{"d_model": 320, "n_head": 10, "n_kv_head": 5, "init": "uniform", "init_std_o": 0.0, "init_std_up": 0.0292, "init_std_down": 0.0, "lr": 0.013, "lr_head": 0.00864, "warmup_steps": 200, "final_lr_fraction": 0.0, "steps": 13753}
Each number is 128 + 32 x the weight over its row's rms, rounded and kept within 0 to 255. Layers, rows and columns count from 0. The size above them is the row's rms in percent of the matrix's.

# layer 4 attention query, 320x320, rms 0.169, rows 257-319, columns 128-191
size [108  97 110  88  96 112  92 105 106 108 108 100 102 107 110 115 108 109 110 108 106 114 111 110 111 109 115 111 109 108 112  74  78  71  71  68  64  68  64  68  78  73  66  75  82  92  79  93 105 103 104 102 106 109 108 111 111 108 101 113 104 121 112]
[[196 194 145  60 182 111 139 138 170 148  67 124 144  62 144 113 119 183 113 124  85 144  45 123 118 115 193 142 116  92 185  97 107 140 125 104  86 136 111 125  96 108  98 135 166 144 166 166 136  90  90 172  90 148 122 139 173 166  78 160 118 155 126  62]
 [124  66 116 236 151 194 108 117 132 110 137 141 114 155 192 162 129 153 163 143 107 122 122 150 182  86 203 113 115 156  80  79 143 156 146 142 154 103  86 137 171 162 166 215 106 139 120  98  76 123  44 112 145  96 168 158 160 110 114 157 124 124 114 129]
 [104 103 153 187 139 105 131 147 124 211 130 144 124  78  87 131 105 136  98  91 202 181 161 152 106 136 150 105 120  78  67 109  88 116 156  79 116  86 112 112 123 138 151 142 109 111 136  80 115 144  90 134 143 160 151 137 120 111  56 169 165 161 141  51]
 [137 154  97 112 132 128 118 143  88 136  78 111 107 105 138 105 126 105 137 141 172 109 128 116 174  85  94 112 140 142 110 125 100 102 163 101  91 127 141 159 100 143  68 122 135 129 143 125  90  93 114  35 103 142 138 117  83 167 131 157 157 100 103 109]
 [103 162 124 152 135 110 194 150 163 125 149 131 167 121 157 132 147 168 105  86 122 165 101 138 153 156 154 121 179 114 168 189 137 179 121 123 162 131  98  90  92 109 106 106 124 162 106 138  93 162 109 156 105 164 106 101 135 198 164 106  82 146  91 142]
 [112 130 101 157 128 175  27 158 158 174 104 132  97 140 157 119 112 118  86 101 128 158 197  93 123 172 120 186 132 131 117 150 180  72 115 128 163 148  77 109 166 177 147 146  66 112 145  96 132 100  75 104  97 143 204 130 141  96  99 119 135 106  81 149]
 [147 156 160 158 113 171 132 142 157 137 152  82  96  93 121 114 137 102 117 113  58  76  80 156  84 120 124 158 119 129 136 183  85 159 118  83 109 153  77 124  58 198 128 148 144 123 101 172 153 139  90  63 156 121  99 125 118 150 129 164 117 160 121 162]
 [ 68 103  95 228 128 156 109 130 153 160 143 136 105  80 173 139 136 151  93 149 120 176 115 199 135 116 137 118 134 143  82 143 138  79  62 169  69 120 120 102 115 120 118 163 149  73 163  86 100  75 167 143  84 166 146 140 130 160 130 160 128  98 114 124]
 [176 164 127 126 111 128 171 142  95 111 128  82 121 156 134 143 142 130 186 169  60 113 126 151 130 138 102  98 170 118 181 124 110 111 132 144 121 137 159 148  40 100 189 140  94 118 156 151 136 175 126  97 163 129 168 141  91  44 175 115 175  74  97  69]
 [137 131  64  99  68  80 162 130 110 121 131 134 109 122 133 130 117  87 102 119 118 147 111 108 161  85 139 120 138  50 101  72  95  79 116 106 104 146 143 101 145 127  98  81 182 138 113 175 137 122 136 152 104 130 126 122 183  96 122 164 163 182 121 177]
 [125 145  87 154 186 167 105 156 105  87 150 172 168 139 121 120 146 156 147 109 102 150 114 148 121 102 151  91  67  74 128 145 132 130 102 101 121  99  67 152 127 140 167 221 108  90 120 160 152 150 125 132 147 154 110 136 178 173  72 103 144  55 121 140]
 [181 134 136 199 135 122 135 211 201 173 149 130 149 200 177 108 155 242 153  83  69 130 132 153 109  93 128 109 142 134 147 169 129 100 128  92 179 127 171 153 139  95 104 170 154 144 114 127 123 170 128 113  82  91 133 125 137 138 112  95 120 165 136 124]
 [144 144 171 144 136 130  83 147 173 104 159 181 111 142  56 146 178  97 102  83 133 101  85 149 146 121 149 119 150 124 102 144 118  75 176 123  78 152 116 163  64  66 148 107 166 148  83  88  78 146 144 168 180 139  95 178 114  89 214 113 108  56 127 132]
 [ 84 121 106 117 180 120 119 110 183 142 147 123 112 127 103 136  98  57  95 106 119 149 154 100  89 172  96 117 150 137 184 109 138 109 187 154 143 118  97 128 149  93 143 199 112 140 186 173 153 122 101 139 119 125 195 111  93 149 125 108 162 189 169 124]
 [146   0 168 151 148 104  84 130 164 113 131 127 159 114 131 153 153  78 109 155 152 137 114 126 144 144  90 123 106 146 146 161 101 142  70 130 142 101  72 115  99 116 161  67  93 118 112 162  88  86 225 106 123 100  93 113 156 196 160 108  98 172 139 122]
 [166  80 121 152  78 142 147 119  95 213 111  95 146 171 124 150  96 135 130 105 140 180 175 231 138 179  45 150 119 119 116 146 116 130 171 156 156 102 148 169 145 103 145 147 147 116  89 103 115 194 133  97 128 117 114 184  75 157 117 176 111 160 114 133]
 [169 159 120 131 176 122 156 129 115  57 145 181 120 124 133 184 181 123 108 145 128 111 103 115 102 142 121 146  95 150 105 150  88 109 136 193 151  89 190 143 178 134 102 153 100 160 152 118 140  85 149 130 152 141 136 143 114  93  66  93 154 167 102 106]
 [ 94 157 157 173 165 109 112 133 111 165 111  81 108 160 153 118 148 192 156  83 106 163 215  83  89  86 185 113 124 131 145  84  91 111  88 132  90 155 123 133 123  92 171  73 122  37 146 109 107  98 101 111 124 106  81 136 142  88 107 200 116 131 147 141]
 [132  71  63 162 121 132 107 105 180 158 102 127 111 118 155 115 162  76 154 122 171 115 150 102 138 121 175 173  94 178 196 135 147 108 183 134 102 153 129 126 155 169 120 107 189 123 117 147  98 143 158 130  98 102 127 117  88  67  82 126 168 136 192 120]
 [ 93 114 150 100 170 187  93 153 147  79  76 122 149  66 131 116 116 166 115 119  91 166 121 112 118 110 145 129 137 193 141 143 161  89 113  70 104 109 197 107 107  88 174 123  70  99 147 146 121 120  87 174 135  97 165 125 156 128  88 127  95 119  80 183]
 [134 146 120 177 137 144 166 126 127  92 125 125 157 122 132 151  95 124 106 135  80 138  84 126 118 147  76 167  85 151 123 137 118 128 151 146 128 100  98 150 126 140 197  79 180 132 140 135 151 175 165 117 178 181 141 127  66 170  98 141  67 182 114 108]
 [119 114 179 101 113 114 115 109 104 129 149 153 119 168 106 119 109 120 154 112 108 152 106 180 115 147 177  71 100 162 197  99  66 155  38 103 113 107 162 121 185 130 162  82 101  83 174 156 183 166  98 132  89 178 106 162 155 154 130 132 105 109  66 120]
 [131 121 111 151 140  80 108 164 166 116 119 114 161 141 114 102 141 177 144 100  80 153 128 164 118 126 133 143 124  73 162 185 154 113  80 120  84 107 108 165  83 168  89 171 171 144 132 135 145 113 128 121 148 143  46 112 137 145 124 104 129 132 121 151]
 [109 136 125 126 162 140 133 147 184 146 103  91 106 185 174  89 135  77 109 112 142 135 156 104 141  76 180 139  68  98 185 137 130  70 162 144 166 136 121 140 165  60 140 137 124 140 171 157 152 134  91  85 142 177 121 169 141 109 111 134 113 154 101 118]
 [208 104 172 135 131 138 202 125  83 119 124 121 131  94 196  81  62 156 155 123  95 149 133 157 139 167 144 126 134 141 153 130 124 117 175 135 128  87 157 150 151 108 140  92 101 184 105 140 159  77 155 147 179  99 146 122 175 101 182 128 158 151  93 169]
 [ 69  89 107 118  84 159  80 123 139 163 128 156 100 158 118 158 184  84  95 177 110 141 103 113  91 122 171 127 154 193 141 120 120 122 132 165  74  83 153 193 101 227  81 121 142 125 177 149 111 104 153 150 150 181 180 128 142 153 129 104 148 110 111 109]
 [ 72 171 104  95 117  77 156 189  97 162 127 159 113 131 129 170 152 142 193 108 191  99 127 125 145 158 173  86  77 186 150  70 158 166 113 117  60 142 123 109 121 110  69 109 133  64 120 170 126 104  98 161 120 109  83 128  92 148 107 170 133 157 145 118]
 [141 140 108 112 110 176 134 132 197 111  70 149 154 121 166 124  71  85 168 138 119 115 158 117 129  92  75  65 132 128  63 133 123 181 103 156 113 133 126 119 172  77 109 103 120 161 152  93  69 157 119 122 128 143  71 143 145 114 131 116 130 114 173 152]
 [124 135 135 189 127 121 127 112 122 151 155 132 193  94 111 103 152 117  97 110  93 167 125  72  97 135 131 130 138 166  84 119 125 136 149 127 128 112 113 148 177  77 159  65 103  75 119 118 137 189 149 173 185 163 118  60 145 151 125 142 135  75 120 152]
 [105 100  74 149  84 140 132 150 117  90 148 141  85 166 111 211 102 134 110 156  46 133 126  73  75 126 128 175 135  64 109 112  46 176 153 149  69 161 117  83 177 145 115 152  84  94  99 109 100 157  98 127 111 141 142 138  95 174 139 117 148  91 176 141]
 [178 163 117 135 128 172 138  92 142  93 120 186 151 184 149  96 104 144 107 123 142  70  73  88  93 146  89 165 118  92 148 129 202 154 111 120  71 138  91 132 124 137 116 158  94 138 103 115 171 120 152 159 147 169 150 109 140 111  92 140 129 123 118  87]
 [126 161 105 103 125 162 140 176 159 145  50 152 135 158 130 133  86 163 175 147 160  85 151 134 105  74 159  90  83  51  61  85 116 175 124 107  92 113 102 107 152 173 137 124 106  99 157 148  88 169 155 110 115 146  53 109 101 115 175 107 110 201 127 141]
 [147  62 110 156 150 156 122 129  96 100 120 111 114  92 127  63 113 170  70  97 154  78  99 123 125 159 213 124 144  63 162 128 142 129 124 145 161 103 126 141 108 103 156 163 177 109 139 155 195 151 197 133  95 128  98 116 162 120 151 106  89  93 177  82]
 [172 123 164 135 109  81  97 121 140 102 109 141 174 157 163 102 133  48 118 161 148 127 170 121 138  93 127  96 198 140  94 182 115 115  92 140  88 164  93 108  99  35 102 173 120 108 134 131  63 146  86 137 146 134 133 122 126 114 113 116 165 116 140 141]
 [ 93 127 127 162  57  82 117 167 197 150 144  97 149 137 129 111 166 168 129 144 116 125 171 149 131 155 120 115 136 162 118 176 124 163  67 131 138 132 111 170 117 122 107 155 108 139  84 186  44 115 103  89 137 114 146 154 124 137 182 153 121 174 150 116]
 [131 141 141 114 119 129 159 198 115 169 135 118 114 181  75 100 132 149 145 138 137  73 152 155 127 124  94 144 121 124  36  85 100 188 155 116 132 159 151 121 122 186 144 119 168 132 110 112 108  54 153 126 130 106 163 100 112 129 101 102 100 166 142 159]
 [117 123 174  80 114 121 116  85 129 124 164  48 105 112  82 116 122 126  96 137  89 133 121 100 152 249 115 133 148 119 101 123 159 108 126 134 160 142 194 133 100  62 109 116 146 152 133  85 137  91 133 155 101 115 103  77 194 178 170 117 111  71 122 126]
 [180 143 125  68 102 145 165 164 154 136 108 139 109 158 130 144 153 147 170 101 174 135 174 149  92 128  90 141 155 168  77 122 139 129 200  90  87 129  92 145 151 164 156 120 152 179 122 160  60 149 195 106 146  75 105 128 188  76 149 148 131  82 106  90]
 [ 92 100 161 127 184  94  94 114 106 128 125 169  82 117 111 115 100 154 103 143 115  86 146 127 180 157  83 127 165 149 145  60  36 145 137 157 131 152  70 132 108 152 114  66 153 144 158  90 154  78 137 163 116 170 172 158 187 161 133  81 147 206 133 106]
 [142 154  97 121 151 179 145 138 138 157 132  98 194 143 168 147 111  73 109 111 194 148 191  90 122  88  82 194 204 144 128 121 122 175 161 107 134  86  74 147 124 136 139  87  95 154 103 130 113  96  61  82 115 113 137 111 197 116 149 114 181 116 135 115]
 [183 140 101 103 100 158 156 147  69 117  68 188 141 122 132 129 133 129 100 144 121  74 149 169 116 118 124  90 155 114 130  59  85 152  97 137 114  88 106 124  98 216 118 194 156 110 129 185 140  80 132  99 131  62  81  97  97 107 119 119 136 165 128 117]
 [119 151  84 131  85  98 139  98 117  68 120 184  56 135  80 105 156 138  76 139 121  91 119 140 142 138 118 153  73 104 207  72  94  60 101 132 129 136 102 138 173 155 121 136  98  68 131 101  85 162  70 138 109 105 155  97 164 223 173 115 130 129  93 125]
 [106 140  88 136 131  59 119 161 146 103 170 127 168 170 110  88  70  98  98  98 113 158 159 121 145 107 151 106  96 126 155 187 135 123 141 113 109 110  79 107 116  56  98 180 155 164 146 130 104 181  95 166  71 107 126 143 155  91 155  87  79 134 129 104]
 [ 86 134 116 163 112 162 144 152 136 115 130 136 151 123 102 112 123 200  99 117 145 159 102 139 115 140 187 143 141 168 121 121 116 112 126  70 109 126 156 132  99 113  88 111 139 106  62  50 147 113 155 139 135 149 150 164 120 175 120 103  86 119 149  87]
 [ 90 107  98  96 142  49  90 100 159 125 187 162 150 176 167 132 128 151 120  86 118 177 136 141 122 120 163 112 101 140 202 148 155 153 184 135 149  80 129 108 134  81 119 149 140 171 146  81 156 119 123 155 116 107 176 163 117  66 128 113 132 155 101 173]
 [182  88  87 118 137 158  88  77 136 101 114 148 110 129 180 137 133 136 184 117 120 133  60 182 126 142 125 111 195  98 107 111 155 139 164 165  90 132 129 131 100 152 109 112 125 177 104 135 117 136  99 137 101  88 184 156 108  70  71 126 181 158  97 161]
 [ 20 144 181 179 156  88 124 162 146 169  99  82 109 127 163  90 112  86  85 141 116 114 130 145 103 141 101 130 141 128 103 110 119 153 115 164 186  73 111 118 148 141 133  68 189 110  97 146  98 187  73  86 132  88 178  88 138 147 139 157 121 167 115 111]
 [145 199 162 144 117 132 112  99 129 133 116 109  68 133 110 151 147 151 112 164 181 119 172  79 193 146 102 115 128 137 192 124 140 134 139 150 156 193  75 185 103 104 132 113 170 179 100  98  82 145 137 138 135 152 122 118 145 178 146 103 158 133 156 139]
 [103 126 166 137 135  81 139 120  90  98  81 141 158 156  86 123 136 162  63 111 129  92 135 154 160 152 138 112  77 135 189 120 122 108  95 140  99 177  80 124 121 130 150 172 129 149 208 110  63 143 140 139 109 138  48 133 189 161 186 112 146  81 141 132]
 [ 88 105 196 127 162  95 102  92 180 138 154  67 117 146 177 147 106 130 132 121 136 184 157 106  78  97 101 162 129 164 114  94  73 163 108 159 146  97 145 162 187 125 124  79 140  62 121 136 109  97  70  94 163  63 140 114 106 117 106 155 135 177 136 147]
 [184 164  72 108 113 180 144 140 129 102 186 162 112 106 100  62 158 133 182 107 129 106 132 120 165  78 140 167  74 176 135 133  93 138 134  95 110 151 120 122 133 121 111 153  85 129 167 154 171 107 155 108 185 110  67 108 158 117 134 121 163 111  83  54]
 [106 215 131 151 196 161  91 190  80 112 175 144 124 105 117  96 139 187 136 135 173  93 150 160 131 131 196 171 125 160 135 176 110 136  96 109 118 117 157 100 129  92 116 113 148 109  87 119 138 129 118 172 161 193  83 148 157 120 110 105 135 125 110 106]
 [176 159 124 105 117 122 140 164 118 132  91 129 143 123 136 119 173  99 117 161 123 160  88 161 100  86 214  96 217 156  57 124 139 101 146 141  82 117 151 131 106 177 169 129 123 103 122 127 131 126  92  87 119 176 144 171  89 116  81 116 139 119 153 172]
 [ 58 139 142 126 147  83  94 133  83 117 180 149  93 129 118 102 162 154 157  96 117 154 134 170 190 151 137 151 108 141 102 146 152 201 163 121 137 182 148 105 110  92 109 144 135 123 122 119 102 139  92 151 124  88 116 124 121 174 108 134 134 166 177 152]
 [145 135 119 150 154  92 155 116  88 136 168  94 136  90 107  77 131 154 118 137  71 114  98 143 130 106 183 153 136 131 147  96 140 148 136  99 101  92 136 104  86 128  88 131 116 179  87  81 184 101 116 108 173 136  79 157 126 171 123  77 137 164 138 120]
 [ 84 166 116 131 163 106 159 132 114 147 108 103 136 166 143 165 108 162 155  73 150 160 181 148 107 144 101 126 123 142  91 122 167 129 130 166 183  78 168 102 111  75 170 186 226 155 166 167 128 179 121 100 108 135 112  96 168  73 103 141 119 161 145 113]
 [219  99 104 123 103 144 156 117  84 122 120  75  88 121 105 121 121 140 137 164 120 137 122 129 123 150 128 112 133  93  87  91 101 101 134 149 124 108 124 133 116 142 145 141 125 136 135 115 113 129 140 123 149  33 185 138 149  67 175 187 144 131 110  99]
 [114 147 140 145 115  87 112  98 190 148  92 132 130 158 139 147 135  93 140 136  65 146 120 161 149 141 127 162 110 169 119 158  81 148  94 145 106 110 167 141 144 167 171 160  90 114 132 123 116  91 134 103 105 165 105 124  75 126  93 141 135 156 154 126]
 [135 127 153 154  83 201 163 142  92 103  50 131 148  85 109 115 151 164 114 160 143 127 125  98 166 103 145 114 122 183  51 141  92 178 116 154  84 154 131 136 121  67 123 110 167 111 117  75 119 120 139 103 193 120 119 143 143 201  98 111 125 119 102 115]
 [ 53 171 128  73 112 142 130 151 108 102  85 157 132  97 109 125 105 160 128 144 122 132 114 129 126 195 128 127 139 148 169 158 153 165  89 172 134 142 156 164 106 127 114 108 134 149 109  68  98 157 114 173 104 113 128 170 160 135 180 115 169 140 193 109]
 [129 166 129 115 124  72 158 163 178 139  93 124 148 104 130 156 158 137 128 148 109 134 136 118 123 155  91 188 121 181 116 106 121 153 176 132 104 107 184 150 120 125 156 147 152 120  75 103 177 114 109 100 226  99 125 150 114 179 114  82  76 145  99 117]
 [131 101 116 114 136 146  54 107 139 118 125  84 153 139 149 175 159 174 128 139  79 214 135  90 128 147 146 139 117 136 105  94 122 144 192 163 136  98 108  86 161 115  94 130 143 143 101 137 137 122 129 121 143  72 148 116 150 109  98 141 116 146  82 131]
 [131  94  96 193  81 182  58 134 180 100 165 176  66 111 131 208  94 106  85 126  98 103 119  86 152  94 104 188  92  96 116 132 165 203 151 105 130 108 136 123 122 103  92 106 139 176 123 102 100 143  73 118 102 154 148  77 146 144 128 174 119  75 145 102]]